Weights of a small transformer language model.
Size: 10 layers, width 96.
Architecture: learned positions, tied embeddings.
Training: a variant of Muon for these matrices, 146M tokens, 4459 steps.
Each number is 128 + 32 x the weight over its row's rms, rounded and kept within 0 to 255. Layers, rows and columns count from 0. Numbers have three digits each. The size before them is the row's rms in percent of the matrix's.

# layer 5 MLP up, 512x96, rms 0.126, rows 101-245, columns 0-95
104:113120151130153120172122140090097129061102110147135133057128165128127102121143111113121096093095112098165123134149154134156187137017215140163070122133149156163145140144116129068084126175087113191114112157163136143145078118105143102105150105122102125183137095139107146200089137186108134106
094:095146177145148231155075108183084100106089123125124183080121180128165153118084096164072080122135057094133119151148139137125122116123073105156142171143120063136180148137130125126156071151140162111172099114108150119108091127163096080156136150131111110081153152113173151136130139115123103192
095:139070124109162118087131119108188098062102127133132231094117064113123181111103125143124099093158110217162170096173143147098151106166183073088174089156166143086139091148140167137134116133138118162107166155102162106121103086128117118141077093125125091096157111152097145140125139149109151103
111:150108122108102110156145072108152156151145124137130135099127101156090140149156116181117163144066120155160126184165142106088169196150118092146116154142105102089143087142129151188148163127179135113087064108078116138114170132104110076177156141085155101181114103041087154164120154057139123173
107:129140155127119196105110157136174104153097102106118123131162081103126098086127110104146111126087167144161146127058153131180157176121095133107168074152183040081176167131145160106175117120144093152153109146131101113054086079128112138164124087100116154158105175124145095127131138182127073184
094:076119160107135125216134106118084122172144136153146117100126135174119121134101053060142178172109176108093197101157125115062113082145121147118129107093079126134169122162119158106149153101130165110159077162094137102139166133078190129150171101111082180125084108128130156118113061122135155137
090:107168090173106172176153198126126135131120116137153116113130104166104104132126167116141092159162105135138124140084102063161086154064128080143117108130126113070099165151167128190086111091059073081143101089189152074136185164114159138109183091155119159118168115101118168122128094114091135118
098:159174082101099162136133143110150119093098131107142107100109113104190158096169134070140117086092165135155078159102215093129127121141070167122057115143075133108097140087144120153128133103118135150150182159095091167134145142154068106172162075163179097095169112146184083161129147148164126139
094:131147196125167132109073130083123229153140081114117172163104147182163111155134138115083144125111144180122158160126105114135115137158116086107128102104138143106174129108194210094086153089135127178109092134132103138081134128138131110126096113100138108095115132159129057162104181185073142078
104:164115159148165164182122160133164148103160172114138123089144172151078136159154122065128160077124143110100146180098102126077138128121106132166071155092137076155077114106179101123091150165138149123159117088123041186130142109165058107145139126115177111160111068116155183097119158127103111090
103:053177102102108122178180096127135161097096180159131118105083145140195128113109120132133117086168116138147081124101109085129106175117102090105129122168132116142121066081125128149171132126084114202107151105188154155075087087104157159161125129106159115170170133133124098148093148216115173142
113:102145124112170153123136103073164081094122177162125112176188144114118079137084110187162121181054167140130108119156059094076151133150151112137142093089106124098157120177126164135097193142128206137150105168093127154138095117099132102126145078102174120150143157168116094175082108151112098109
099:086137123141134142190175088112140169102103137131162114081154208153118118117116117152121117114114116115079118136093033127145170139113182108142141077167204110147140114151110128153139072168179147105198185159139136143108139075097099149067128103067113101111111082145104120176127116126155157126
100:163113081105125162169092108102132091077157067090145111117131154156112055068150129145133175090121145139153121135118143148193117133119103142145127103061186107114139141165184140131148095084102157125091120183142130081140184163183141099138148070116174108129142084059134135144167092173096099157
101:134155148171095143193167119112159177135135158086119119119135100114120147108137125121214165095121118112129097117107075110105130167128131126127127123075184090150136088077099090164162171169097118094159163199125137176061084110113099112095141137144133112178117071119080189183134170109084097144
096:092082158102101136105117119141127115117144225156150121098080116152133148179116099114099096165125113205106086119098218111220117140105138176115108114141089156161165105125135082145075167141174134114122124092137126182095097139097080089136132120097080195132152122161098141129140090133144122128
106:078138147123148149159115060076154050119159171163133131179148126087118076104149100147106140166073070097137127189106168110123128166150130127129114119143149173115166127181132146109116121163124140150109195109138161144149093140175177073073142113116170134090115142157116084176121082155079137068
096:068150159155169133119122128161137111132150168145180103159173109125108148174126131121181091073129129129106173139113190095094096115131124125111132125146092141136116092117126216221070092099092167154059146132077159080146122129120139139108112080085070154175140115169104134124096094153117078131
097:135170142130191104073106088067123128132151127141171124182130138121082086142140138187149123074084125042097123120153107139088101107123115123161172086116144102094181156108141141149143132195146141104110087161158104191104107128168156150082172091154135180085173062144122145089117129129164103109
095:113133060151198128104114133105127155140163159156193121175116148079125138111155127096128095088166146074122184083122146113152147160123167069153157111074163126120077150084153118169171119092150126117130088131095152133124173166092047192156126150092171123098084118090139085129144103133127167173
101:178120127130092117134241121113137167159136149105139089121114122060110126124092112140179105115117115127125143104182075150124155164071154082130100120183223116086098108143115119126164129138110112125124127110164182096123127125151113167186161112079141149114133145089054167085106110151141167175
096:164094086143145148112144123092125195126075069133091144088088104183151085127092146182109139085152127093135069115145114072159153118107162117125131131118124085111069133095186116122190140164079107142088201140177182154096154105166083110118086158109165107158146082149126138156144128129131178124
095:121156226165135092140145127105181078141136110102108117118042191151107098151117122171131115094130123129131035143136137155112095111043144083134155122088143143102121144156126116111053120099134137157118160214146146130127130100137161096148131126090134118111183135180112112118152127185106093126
105:098186123180133125115077070131127143045127087106102131136106131070131117153134103115114164154149120089103183118098185105085126104105115157164205159127071091136135111168122127148176107141144183191075147156115132120106130085178129102156126121098166093181146122160117117127105201127111099176
098:130105148150108195136157104133177097169126085168153125178154122181132082135104116087164090105161165152077102103185108123156162130109064163129114140136082095153135100108166104134147126179059129136175140175092170106164072106146115082138098100073169102096137153099166101108166144168074139123
096:173163156096152151127120131148157117133118142109134108158133125075191138120162127103111102137045105106144119155171040098098062099102113081171151124139082068135147100150092105173138116092097111168122116170171201084092119121172135102121149160170106139183158110141114157132103174156166162163
097:075138140181138139177134126105160155138099140219107120137102068141122083124128090139191160082155132138104162098102106166113168166120110091123160229133144130155147095163140126133152153172108172129117098131114089084132136067100072090105120110147134127103088200089075120158127134180136131126
101:126125117056111136144151052182151131124080154165142084150143111191074124087136129067084150078154093118154132098175062123123140121088122182137104148142180149117164098175088138101093138097152193150147124134155169115105095088095154102160148112122173163155071105120109145120169141112148141177
087:059099062140150141176115172128124080130141121081108118084128118137099084161184109144137055078114201140137135126082054167172181103116169090116129190105125129140193118123126152108123143105106134148085156158139116148135120127107108147102146103142123103138163148137182173123181194077151138142
131:151169131120116162071121118101161111115160098132156090183152173110150127069101081132136083098120158112136070137083105094119156177185112114123096042077133089116103154101137125126163105184164082191210134127128169114181094160144117122138152109125177111136127142123088140123104124082137180158
104:119143185108087144142109098102160122152071117142153092196089082158133124107127144111168151102160089085124127141159212150097087161140077134160146118104124145135136112114132146067143059151143113179143142118131148108133101093125181177112170124169181122123101113135069089157037151064123140134
102:137133084150172107071128094087096172153134169119135150108143086101137166079088149147167145114148185162131136090101146146065116162156096099093171073162154151130127061147122103137147087091123053103091156118144170155098149169116110148164145104203137172140122143177154108109132097062100167135
097:085209164146176150095127168121171118169119128080080095160083128156085123126139163178111100103093092117123086131088122123136178117112103134151113132146076135083177127103087123162090136177146075103159150192162138168165071100089125176158191095137177106104167090128115123121105141089116143117
106:132140079110180107127144137141145110120138067147129116137119157106159118098080134094161120154114067146155146155149171093124162140097147147184118090112095091126128162134121179105196065116116124065121122099117145160113106123146175121132113120024140096126104136109094177123200090224168149148
103:134120139072147107148128103154156105122139159140094141128121122123142172174146108133098236106105119116116120086165134075140187148143061107116159163106137074145141085115131139190199081130098066110140092145175120059132079132125105135149096194123167123135080155156114121082133155084160151118
097:162141085108206097136117132127104126114147131143117135163189143102067121126120066121154127120111104154217089068191086154141168129078100163119121139160108113132154127107156192152115139107129129103142122161158121123188179071192147096088086150125188104124123085119133080130115130083111146173
096:115152085093050093116124139160123137152102163116170111150104095190104163110118105129092123107096183148175108095117161117162134185160153051054136168102087133134132167141119144151100134154120134159140110113108139159176114103127057117176159100187096146095090084090086169143140151139072105098
114:143103153111156133126085110099144087164119146161138070152180109126083118175140124094187119099147090112084133100119140152137165143131065107114151170102121100140162128084173157085202090138190066135093129131172180155170101089077115128064075147150137099119143113131160119192077132166147147135
098:151160080169084119174162113114148160109116114102136128117119154151124140150175081122173141118064076202065112117111115173150113125098167112143094117147169073095167153155095141129103145152164130063197171141104092125100133148127101137143154079122069116167096197076128146113179123150119126076
081:095145109182110131041125166126105050160135166125092093080103121084194114155139112126094123116102204130149165113157116142128120207116153099175145144067159105138143105077150165155145103140127142144120134114150145097138125126160103148141125095081144165158097091089214111104158188113132136100
099:152154140095137150112164093155206206083084084082141140141146220162143148108119164191155138094129119191073107101114111142103138130130128185098106181146133117123166118137106124148124109117097098139100153131166125109116098142135126095120090100160111134083118074105162164164170110104042091137
102:147102099104149173122124078099173156157149146169155128138137132206164026155193061124150159133151133127119113125108145106151125148093150135102147134117097130071097176172146177117068163126125053110150122128115117152168122173148138077139121103141163156145112149072100112105125121071058137120
103:096165180118097120091101060157203078117127080089106118117180112094115150131068054136139169066117184171139156128113167093175153150088079138147137129116107111102133153133138144141113174119167073142157100148184136071101148149140137120132177098142137115118128193173120103169155115131112096156
095:161211099133147113181159148103126134115168087097096127105121142120081107175091102134196162102133123174130080119104085125128097140147143112139197123133147084099206107109150102107102088126122070065146115099141103147218124114082165148131086165077160060121136143135146136127146155111104129149
098:157177158124148041192174166067156115101081142124149123137126175130109137103116075173113123108081122147133097117162107112173103137119137151163111088147123130083189167175191131058118167118086153141103111082093111119146149113142148108059172089053148112114136151102132098089132136128153127153
095:106122075050074126137173117101174170124146163116103097155087136142129072067180140122070099142138115093102143113106119079122090178172140144122180136148143112120192141088148145131164083131136093136140117168128112161171164125131151138178154077135115144125126159137071205086138095086107188117
115:106139187140139134154110132094171095030186130101111107113127151182141158110153093057129163096155154108147109091120121197137122121160176102156095121128114106083152118156175133111050103139107158112100088068163166151140114096108094087081110121154176154142170156114149131162145168170086143135
100:184141170069151136089118129151162121092164083146044143151116137145076093162108142118187144104101113075134149155174120193104154109087178090094150087089115156082163125148190141109141179086151156121119134120096175122167126166158083079112130173142109166107124111094090099112158152107097141143
107:136135176101227118168107134145179115118113125141098112141097120110168109095093122045145148113115067107062166125178150139057091125142095098069128087148104099139156132126131163136141163149148161142167110148132150133100132145062168149101148111121110172157125115100079070144100140184160152184
101:129119151120173088144126101082135187101123165155151155155165096116110153101138128159198155109157087142074122147192080098090114146120101156110123139105121064124124149163114123109174135110142126078175098080133130140170167137174102063093087097102115118157064115148125110156163090148094210188
093:112237118107139173100096107113129168138106148124110170188169113100148136117153194179112142159038087124160142121106120177088133146119102101121174113088133159162121091079147097143138124118175144107161128112148124125096143084103109089156107155137137114136132068072101128151149135124169198186
122:142091105155137082162114110159172153153135118107148126111129096126105183156156104098134143147115127172169089158215154071115167144109112054143159148171069122162164095130106132140167152151176133122080151121092123101077073071148151120126156109114106118101077099050151126167159176134132070147
093:208120140167140122153140116112106139147151125089114112159173106135092071146189079093128181130148136074113109122113053160122068158124164165164163166141148169161093185103134194087086118138151125116121094094095148154134129139127136078116129178074092109116125118047116171165116129138114176141
100:161165136197114112129112160158118129157152138102167104123142112141098113125160135137168120133094163119118108090142152133173092161094123116207097152153062069154173135190176065148131133105071118176136085143115130117163153104117098113178140094099188141159117148083163095149171123090073124052
100:138146098137154153138090088177074164095099102125045081175126136128156126094090129082115178113124120182099119138072162127139104124198132149075156157177103147153107182149134138166108099155123135060122142088172212119119128081130152115132171134105105191132083135110092133153115111155105167118
090:206121105101138160127113123094130149091145116076178149091146143082107162135188084127085128163075184126091094087086154147136139127126181146140141170112124080120131163141139102198132069105111112129119149102121152153175108169180077157151111156091177121041107108159178089101137129148110114112
092:118135148168101168138174124075126110128128133164083120100134125173130149075073185129119112146110145092150174129134099132118078107086087086045115135147142079100144119134171100196126167123130096109038177074132191128069146155127147139176135121140135150100152142171109113111128150115124124209
101:147096143124148160111089120138110188110159116095138090088112119164127135112131131145179124092101162046101191103157104153140153136153159112098166215149141134181132167113153194153090158108077114144113079160166148122113144095103093144112062139058155133154109140132196138153095081123130073141
107:119123139101142203135133124175190155157147130096055150104136124129118111178126115095117086163116112112117132073086112140084112093175127123135141163171111136112196175133127141176132205061125094155113113118120143083146135162126102097117125127115122071125055195084136162077073111135131095173
098:167125083061176139121090113099117159138152179120134109147166118085167116118160140097165138165133126135101165148078203143147094124141090100120163108135141137135155069125141133139124152162102115097046181115109117142111115149095120054177156048112181189138150103145131162127127138111126045102
089:092143116182204149096140074122112138121112135089123142091098159129104080116110104122155138102173163099170167098117095124156099156163122152134138137057138128050122136152154211119112168163153135172160140152100122142089189145154116122074108169156112133095112165090185092120200087110138098152
104:098112169136154117111168113149120146113139112093145162100157185108100113131129162147129104106155160153081133065147155096145185142135142160099145095101138110155112154153154150200105129080052207108112206124129123227104149076151105107133073154129105115122077135131111120111110055098118128156
095:099151189075093115145190103212111115125126093094138142109121086132115121108068133131123124150134109146161128145101134085121151157065098094096118128057128169150137095127133142085111158095161121189065182133142108195150121155124128116150133129174145126113058173128091157107078180126162079163
105:128118076163141180131181152159181159081097137096084138112110137164154147136128119175108076121109160126100110175189142124118159079180145149114172075099101135126216103125129175154125169147107125119167096174089139106116153104091136092108168120074074150159120071137103096109128103141169131063
117:106110156082136161163179082176137135168124170124108076121085075142076101120172138122129126132114094135142059100152113125182156126119126173141171059141163115109125111130086104124158104109157093091128092119111182135194104186108160119129186123060090172178155164098152108099090129116143180141
113:158155185096183130136135117125144161158109154163119066129121182109097126104149160152122094157130116064142074143145066107097148100203114152131119082114159149087093122131140161167062150081107074143064117080101158144152153165127141098163114115117207168185132104151139126123109178107094148120
080:105104069118100207085163146148168117144104116087140119113102159106108178171139097099101171098076148101142108147144135131116100105117137137076107142113251116060136116149117152083166111089148178151146087094098110187141133168135079168093121136174100164119165103113152132141167141108115150116
096:148149120089153143076141095112099075130159118120165060216120126102161192140129170126113131158117211083098149103052161110092081183131149115125121124163072124112184153134149124113163112122165157188122092094124091139130097110110100147118141081173149128123119147116136169195140133130126104082
092:143097081096121154122133166130139147103136155149157089159167093128203117126152138172141137109180124177183115137144135128137125124102075085128111111095135081099169125157177071155096130140169089154116139072126131103156155161158108019105159049174136123150074103145145177156130085143125087146
095:059116137152201174133076141127156171141084069154141121058105121086184102105152081120143107107169091089205165123116122116089142160168130136159212118126116136166107103090143134091149098108113143123127112101179123150122155097165113097080120073183158113132116180113159124136100161136157104123
099:095139197126179122126192121146153112142177081128109100182140071165133080107172149144142126076117112126120035138157120101099056160056123100139113107152134154122126143174191109110139098127107120099090117109126101145150031117166131159083110092109149146157167123162116184123129139130140121131
102:132146113186133139174162100110119125160109179107139144189152133141078117164168152188149158122143069141123075201164135120143133102095156119126112086077104145073142135182166105166172064071103124116136088094112104107149144121104169127144058094128105135127109074140140056142161098127103160163
108:167139123087048156147101081147147088144134166121119076164135130124118150097118133099188163054141171110091169145233100127155166153140154130052123165098109131067115134132140111087157145108170127177099136146113171128162112109103089126156139131155122121128137186108196135102100095131115084116
103:075167069150117106119223142098146096148105109116155136102141141124150142106213140150210158143086118144125189141153115111145102117088196099131180099129106094172120162111143129127071133140068162134143141071111117145073112144116098124151066095116146108129143150050107120120102140130145118172
110:128171173070162103086116134107134081161065171134088128137152086077132132142107122114154144181146178036101121122102159106083084175060099126152154144111171098089139182155103135170174176101133155133108153139090166171128079126106134106143111114153128170102127135170124133195112095103099121113
103:117132109173119212118107134151155128203132145149082130188174126171091117122110077144151111115112059099141061092165110137139074109155198152100149125126146134121183064154105122149137134113144107091161185163125149125120138150093119068129113130112097139135152120090108103127130089127150090031
113:184164136139091136094183151157179135106126111149099171181101111111157139124108116132160134095139064118128130130155169132111146125124130096128127122203075174151157077137169120072131127118148043171108096098124147117115107142066182158149132096115107026092132164178122137152147103168133111079
111:099073125140140088134188113075140130158126110073126158130116123090111161174116135165155137143163116075151177150126143146149138142118137078167135089131137092058164101158105153144080139132197100178154081129095111132130115169105087106114141079068150131114101202095171172098135078196151165126
098:154100097105117092134122108167164085127058162163104101182157156085141153102150186076114109162136131074130162134190118189150064123129128105147172152175119164091148065119210117081114174095152126092120096116104099134109158115130100151126113088179137087165073091142140157142122152143130130098
095:113091138105178142131176143150148148115187131143130106081134185128084118114106132160143098134142130208117143178134182152098157137111065067144103111140094188160081149151179135087102138102093103108068168101134144122075063127114096150149168162082112130067101161121097142133133066135105131083
101:150104107160158167171061131174161206135178199123101152140112164189061094091108103072159082120092114127135089143167153143088079125140136077133086128148086115129089095105122127127149146164106168099156156148144118152120110171085071107148153168155108166152120070083130124119125128134176123115
097:130137163175111188150089138129095074107143170084141179105096078094137121156104143128102187117112086106131104156144055145058148161123118144128147152162101120147127167147107121178180081105074094102099113128130143131060111110178102101088146091085140155175142164130095158178150117147189175125
099:071145112125138132123154102135219106118165235192106136094161083124149137109124105101166113106150091113128152108151143108140100131167178104121114105098140177136104100045142131077110089139156103091142093167119144188190164111129091123117130099166081152121132152111103177136132122113169069116
103:133136148162121125186166101155117103143084130173161052075089079070108155115131112153134152133138122060110050171090163086133154146111193094161199123152170109093125077145141102131139151137139147081139105174155109155123104057134079154101110124152148140085112153151178161128103107128120148118
103:087136114153194083145128099151130170086120113122143143088158156125148138133086130106158081166087154133186158135112133072193173109087119096158130083183104087074075110158123123125114137102096117203125134121205158115131131126150162120144086123163141043154100146156101173080087150119119130159
119:133123211083153161133152102108138146151101131125084118103172088086182177164103158155114107058116182105094153106121138105157133164098125125092155050105122126120214076141152115125100134084084087199115130126130096181158170122108097090102125142141192127136120145151141173140144151136102093102
106:154113161190160089103140164109142143153140171040146076106123137099142112121159130065145164089167123126110183166078151162112103155126137144126134169134153138157098120123146135076057082117120108203106132117116093097056129058102137151101169077085138174173112123123122165119149100130088146128
103:054099163121148137147087093066159118129155138137162100103117192114134154105115106130137084061150096173119153120058137135129132147149117113088068096077075129140176104130149161117164146087102104192102145136128149195103105115145159157155128163123111113116095169093188149133195117171187145125
102:090167131057144103074151166084072113179171072130124140119102157122031120121171114140129141080127195135154105108134096126121183115109116087119159114143116194154119152094105124127086127110115166151105117150162153142077123063188157162084154158139126155175123109110128153128160105103115188104
083:144133105192114104117112128104117073135135128108168140181071108112175183099154116131141139145091175125171136149062124053133155122152107234088133196111118120114159156158152117134131131177166136119142154095095179118142131149104120105111114171167052114072129112064133161092131126113141159120
099:121171068160130124153139136083156186126176048124157128099150140149168155130129135088142126107151090081160138070167192128172097085081121118140144086115160164172128178177096081119136144121128171087133145097157099130111134116129146051089155078110117098123139098068115112160167097135171173128
099:169242103112103129121106131124123102064130165095123157134064120103150061072088145094141132151114133075139110154149115133164074118091173144174117073154164143090095138120164098156067167125136161145131116139117173119145132193128142166135154150071082133165141103119173125107113130091149163155
102:117216157103112110104100146157125135108145156130165142091115107159060147142222143149130133107184102132140120065124174165131110108128137132135156088136149103121108111067126107150121156192116160200101070119100080147038087099166124123108116136107174159143144098137101178132142128099125132080
109:034125142048120167114149112130134170076132143138139133140122133104154100118121096121122121060106136147162127153129151201113127117113107111105141136119065097119124178155150161203099145075131135205128127083139096151146110139127095100095160143126152132099041111146109208141189159107153124127
112:175136057109146115132133123124165145179023107136110127141147139121133141089152171138133124070096105101099083144149117088149140201117099099113144109101137155084156127147093138066144082143086030141159184165113103081131128140148153097154154167149125129097130161128197077138140124140100161130
107:139123149058182163116131169129173126180131163179122131125081059079150100158155122157182118095127088135153137117125124115132171088085098102106112122124171122104150083098109125070090177173149090207111123099113165114077162107075166051088157115127168153143149132153115120150126131109095087129
105:136088107129157137105138091139174132076157111120191148106052187161078074109151106158139127108139135153132109116109141148098142121134172109053136079086150095112070162154171172104156169106077122195138122162113155100135145141129164109085188072165128149148151165160104097171126081094104144147
094:185123129100145100135116109138150105129167069069166135169123123123133156110129183100170131081132100122155166094155100123132098068133129040092112108093123111160120125175159130111058123107081110176094121135156173140118089111117129075118136177202165117132169124179122132137133175094209098097
088:180151188100111181132128120136140162128143141192130094055120155184091134136114068144088174079109113110166111084125103133140102099115175144132152154157147100154120177126134086133122145104146064172119071119152068136149117176170120110169170152119103197100084111128160108126164144143061121089
104:129155181093142141174084152118178079093088124134127097118109104135110117153183129108096088105065097105129125122157186084167140159150172198200112095138123124130127192082088129138108163163111158160110157163104143086072150119150137118119142174133097123100130082090088127139157183119108048124
099:145163184121153156103156155085124117168082118119117152068123152143120160149082175137137152097129165096085136099154111139112145127103116196119144115100142090100127085112092191143131134062110128146154131198122132158080224073135114134160095049190119127128095134093190102100139108161133113131
103:099122103096153207080107119106170128087153106129088226094118139133071151119091131117147120108155107119161122088143081110105133104138136121086169130102155194178131054067136172114152147122094129115143080176123146134135147065102140110154072124176164119143162193114120108151136116111171148160
093:148102162079167087151132121154111115120156162065066136127143151106125123137127109132096159115150126118093050133144076128089077146142178085145152149111137150141154089118145057121112187098113089176125031174159142180125150170130185113133123097123194164096143175123138117150114184123103127108
100:138145088171130170204134067111132124128134111129121114167159184111095143094093130083120123099086118110140107152094047113130145128130154148110176106142164166157088115189110129074148184117122109154130104149169143090118116130042180100133180075181102107148139173149136157120180146077082122131
096:107159141163163165117168122099175153126131098084172083100103137125155117108117171107143115094155121083133175118111086112160134043073102173169200132125172102089158147179069117084094123169139115098179132111099131117111106151115145099129123103150101102117090096195127155091119039115162145137
095:126110156157134088166140160155131102160164174102152120119086150125103074105114146145171171123089138111133149092158112113112106131141129160098129127142172109087161158137179172104106109085137109162149102095139087060086149181138215103107094071062107125123196171086114180099156070155122085131
112:175140067130119138114138141090165171085147099113112134195101129150092109076102149143121111157170115052149111151136167103113129145150134108149120093194136143134077157118165110124203174134118131176077093135117085105137104120125128085220150062122094132115147160163128080131069105123133184148
112:122134123083177123106160080093163080088169152164127102153124151120123129121206112114140076092156104110171166162107160175192094067110188133077123135136088144111121209127143113095063152142118107159099104116091110187162087148089108155128130135146192166129116154102090134130129133095096151097
132:181149140096149098161120088110134143107125139163089141105087178067157116100111179127121143138103115111133137162111142181071115129143099137171126201163187152087096118064082146133093142160168086132128121215101139116144072092119129120130154116087176080138148170143125180146120110113138210096
103:144140102111146117166145164128058127150130068171163110145196153094122087135161073138076156106105150059083093133095100123120124161158101148115173175144145096117181095126141167137158130083114183145098129086144125096099162133136147066113148106134164092225127168111103179109105121103134100165
101:146187115102156153093138097135107175100141080137131109163077128050184120105121170198132155187196143100133092148139122142209104107126173148184180122092159096132129123098114142172146112084148143111090110135109168151115122113184080104103077097148139130086113108128094110157124145166101090091
117:147151165070154108095112125146138166177068157125136092139187148127095164123146126111132117179128124084193142102120105074085117161145146113129123084144169196169117197104104099131141142059126131130085101143206139142068133121097107131181122093111142099113100088146136173170078142144103171085
087:185056131157139134106070089140121111150123134104071126064115140109162105140148094115122152159125119162137096113155146099182089138117113143119140156115136081138188122108132180165134130091130144185177168139135076102133103182134069135110092156094170097113133083134250157094142144113138149164
110:116153161159119178105153098089185112136129167121134112141201136083112127150063115147104150186146182116162124167116162127087115106172180098123104167094059112074153151160161169134124162104147102166086104148134148098149072107200160104106106085139105083145086159162084122128109111149101118082
101:181170130077144102158147132119154105129108117119107150146142115086098135145137104177123187074114195072131207174123125106094152142156123079167126162139045122095113162102128119094071144152151120139116163102067121103109101110200104141077127133143160110170111157130134178185106162143125110182
113:136153148066106130136151075108188108093121145104136040164147168136112175094130120163140137124125122126147117198103102158093099135106093109141147134161130169130123138196130101100107179092134073127073127133116162139134096080098178121145138183091197124078026129143162143138139104091123119111
097:192174109128102118166091085143135114127158175117106107110116116097138148154095168091177179109080106172123161158148192136084128094139158071163111142138147155119118109137151131187104077163139117099105140170117141143107057088126107100087109114094150118216103147151103175156090109112047162124
095:101131118092126145153200128122100097106101127112115084108122116085129132141135137161142101059107103123143189108107116129135140188056186041142110127174179155083117144145141158108082124123117124181138104077160179144110144103141137142108075157192137158176100074137086151166119147161138092184
099:140213086102151089151144115187136097158084145101114087128087159125151153071106136184154138129135106147170123122117119166147100132134150108149107091053083150117087123183144171136093129139129137125160065140203170137132113114127179091107119145110100126150150109099098103212058092098151153150
096:159162119113111150081122169090122128113128083099084148182168130149192086118126122104129122072121109188119113107189150104135080145192099138106128218124104100118173166171166145140141129166158123126110171157093090086105147143101115082132144063144096089149112127078118153176158111172144082086
104:117208097107097152099152122131172223101146123143125176088126085148147149127079157126095128086097185147127115119107148098075167152122087133120096091098094172136129139080087188157124172169163148165157079095164135128165107115083127084145167118125129102176136116089129093136117145119171102061
091:163187082104136162168107154061155132135141205110133059119132133145099096109136146120186099115161118116147167156098136105151119086155158128073102130139120194074095133114131078125077086149160132139140128069131155150075156125185158083127090071152113132136122078145171119191146095145093154125
102:114216100106178134121096133161104172179141141094122137152158173123117054133123125137154169125111125147105056197162112110066142148170086094129143156095107109080144105120130082164164106165134133102138134116149092148108074094169070124092075147198166136151083119092137115136133102138122173157
109:108129208160190166167135143121106137146117162127117130115155138107081113110155119149167139095151060095078172090153187120120137137127150076206074155075109119130130127124114134131132150107198079109130141132117138115092076091134217170158127136104147067174099120164100116124123126110170094089
101:120128120074142162119101163167142187113129141086093121070128062118128116091101138071135075110142161129186113093171145145135094095104154142129159073140124131125100098113113135138189166108164098165114083170180099152114168116164120071119146040136135177184104164122149123195136121160164154120
100:100139206128183139119120115060120158125152072097144153073125147159096123114091059069124174082114154108124209091096146155164134151193174160095112104136128110102145119171130127122113098100175078151157136104106151133118103133087152128110125117090126198117081121138123158090146119102151171188
112:122182111156114163208120080076171107098097130187160123163143094111123218097116110109174124117112116110135124123130137099094125143164145120174156077124064165166143164181119119133157112156128144138130168089111119147051179059133147145117129101092166147091073098068095125117149137163113139128
100:123123109170143191103078102142125156124116198175133137076173133147127177114101146148087140069140192080147094071112183163150140164090135098135106125105097125147113122098152155150108132098100078156184121160167160129080109153153165151148120102112135093075089122066109140110166078168118077086
109:126148162173170144115173077172135129104152098121128149144164121142082114179192098145144147075136145138079121099152077144123121134153103152049150128090138136180106106155139177107147119155087146187186158068096160097115116067104154075103094159092098094142072111154117114118153150171129079162
108:164141088145160177145124077136139168126173111111045115085149169177145126157136159136160153115138162038094131080100124161076161098066110139123115099139078119126096168134145146115140100094134118129148076137134192103073140121108111087129121184161199127057085116113111157160142139156138115136
088:147106145138151153140108103155139124078124154138111157090139160092125139156143079118107113050178104098121123119170118115123153127128140164133124159123144115063137042164142135110131160132198097162159143169140078129110075125044098182100077142165145162124161157136133084126198150086058135172
086:082126073145108141076139138082144076158140130114101171118070172096098133128142131116129084166079123211121169161128125178135093132121143155143091102136070107077175101179121172122089138170146081131121202075128151107096148165063149123133139158123130114109122137137144120111212181152107137111
102:141129124144161135077141136101110161186156138081142147149158094099074133144131141139165115072093078108184124076151148122093093103137175061084123093156163170093141066131109121123140068156169138190107170179140150101029132144108101133113152133144140181108157133087086155127154121136128168124
104:109109145176143131117126151172113102182093122143088119135120117084140122117099080112174108129151118097161148197146205115160060107137082121159147130090182134076089162127171136218126181105087094162113098111116114171142104146173115166077102075113103178121151130125167129169146107104074122126
083:165156146164156148063098126096128149089114091138173088093135110103154118119157087154132083104111101125129076120135080131101055151151109094193139154080108121126154143160174133148205114132137141149174113111140121101178164115162071128129160097243097153101159128076172110122112138151102145128
106:100184117154128126172189148129184139156040087135086162189104107085162060128128092158177090133098169107191149121100121123161137150109142135141119171149120135169110144086102149165132099111151081169109120125101094134069202103158176114103106099127092167143120145093125148146130085100107164113
114:102085162090125169170106079117076112163131152143153069138139091125092138162137058138155174067171104128104131112083089096146153119094146128094155163117182137108180095153201127115167124120138119148131067116157173153190082078090128165107080131087168114168148167133127151147074133140141129140
102:120128123134134157129145116087119190132152159133078122145103142137096201140158172150074136138075156087219112125145094171066184116114098140121097083096139193099135156168074123158064163142083117193124149121140107099138120116178139153088130105155105143155098143123170089149107124104086145081
096:146128121082128096120156153137129128117125145147103114157089131128108205088117087108090147105057178171176097069137072161131182162127113098135149181151159108098143140087061094132113192179188146168138118199153131152094119098141107124124147158137096127132125129064088140142143156065145118085
107:119148134168172132120117180151143100138064133165134099145149118117179111112123212113178108129143161064162211062118137117111117112099177090111092083076155114084113133085167178097132150095103110094129095152098163185117134163104091103103098096123148110153072121141173152147092113140170160135
095:162153091153145104158153165146160138107150084078202159093204154131109127095097160126123083115148187125070135132092157119112096165137098099076136087088140201175097140133129133061104065184121097099147153113141106147127089148123131137161083121141120127115141063161129126101137150100127197093
107:130118094132093068131144110081185124155128095084150152156119156114139140064102168139112085129113141154140175109183091133189114099065148132109136099121104081057140170128164121091081102123067151129209082096109095192145124171116151149174140115152127122164125145120100140191128139110185107136
089:103156146075122097093138124110155137162205105087133159099129107130159080066160115100118163092091203212119096136128109146145072172095139128201179164156184111158113061160148109132097116118128103087133124135152147112154132095121129123108144109083096122119134090110151096143180172150079088145
091:129123193122140148119174165103124111209062143151162090115160124137096074088157068214153188093112129150137115097123102171105122136122029137158097152080106099111119132096069106147113107101093093099104135160171107154135142097126121145088143126175131109144121118183149111126163133157117176135
100:092129185126117138125175063076146156136163135189095140154145118112193087076116188191093115145098149118114085108142146129098136176134094115154142090130087080178092109130147125126089088087064128161113137153138101174161171117179128112123047067145134091148159122158109158135150154136142160127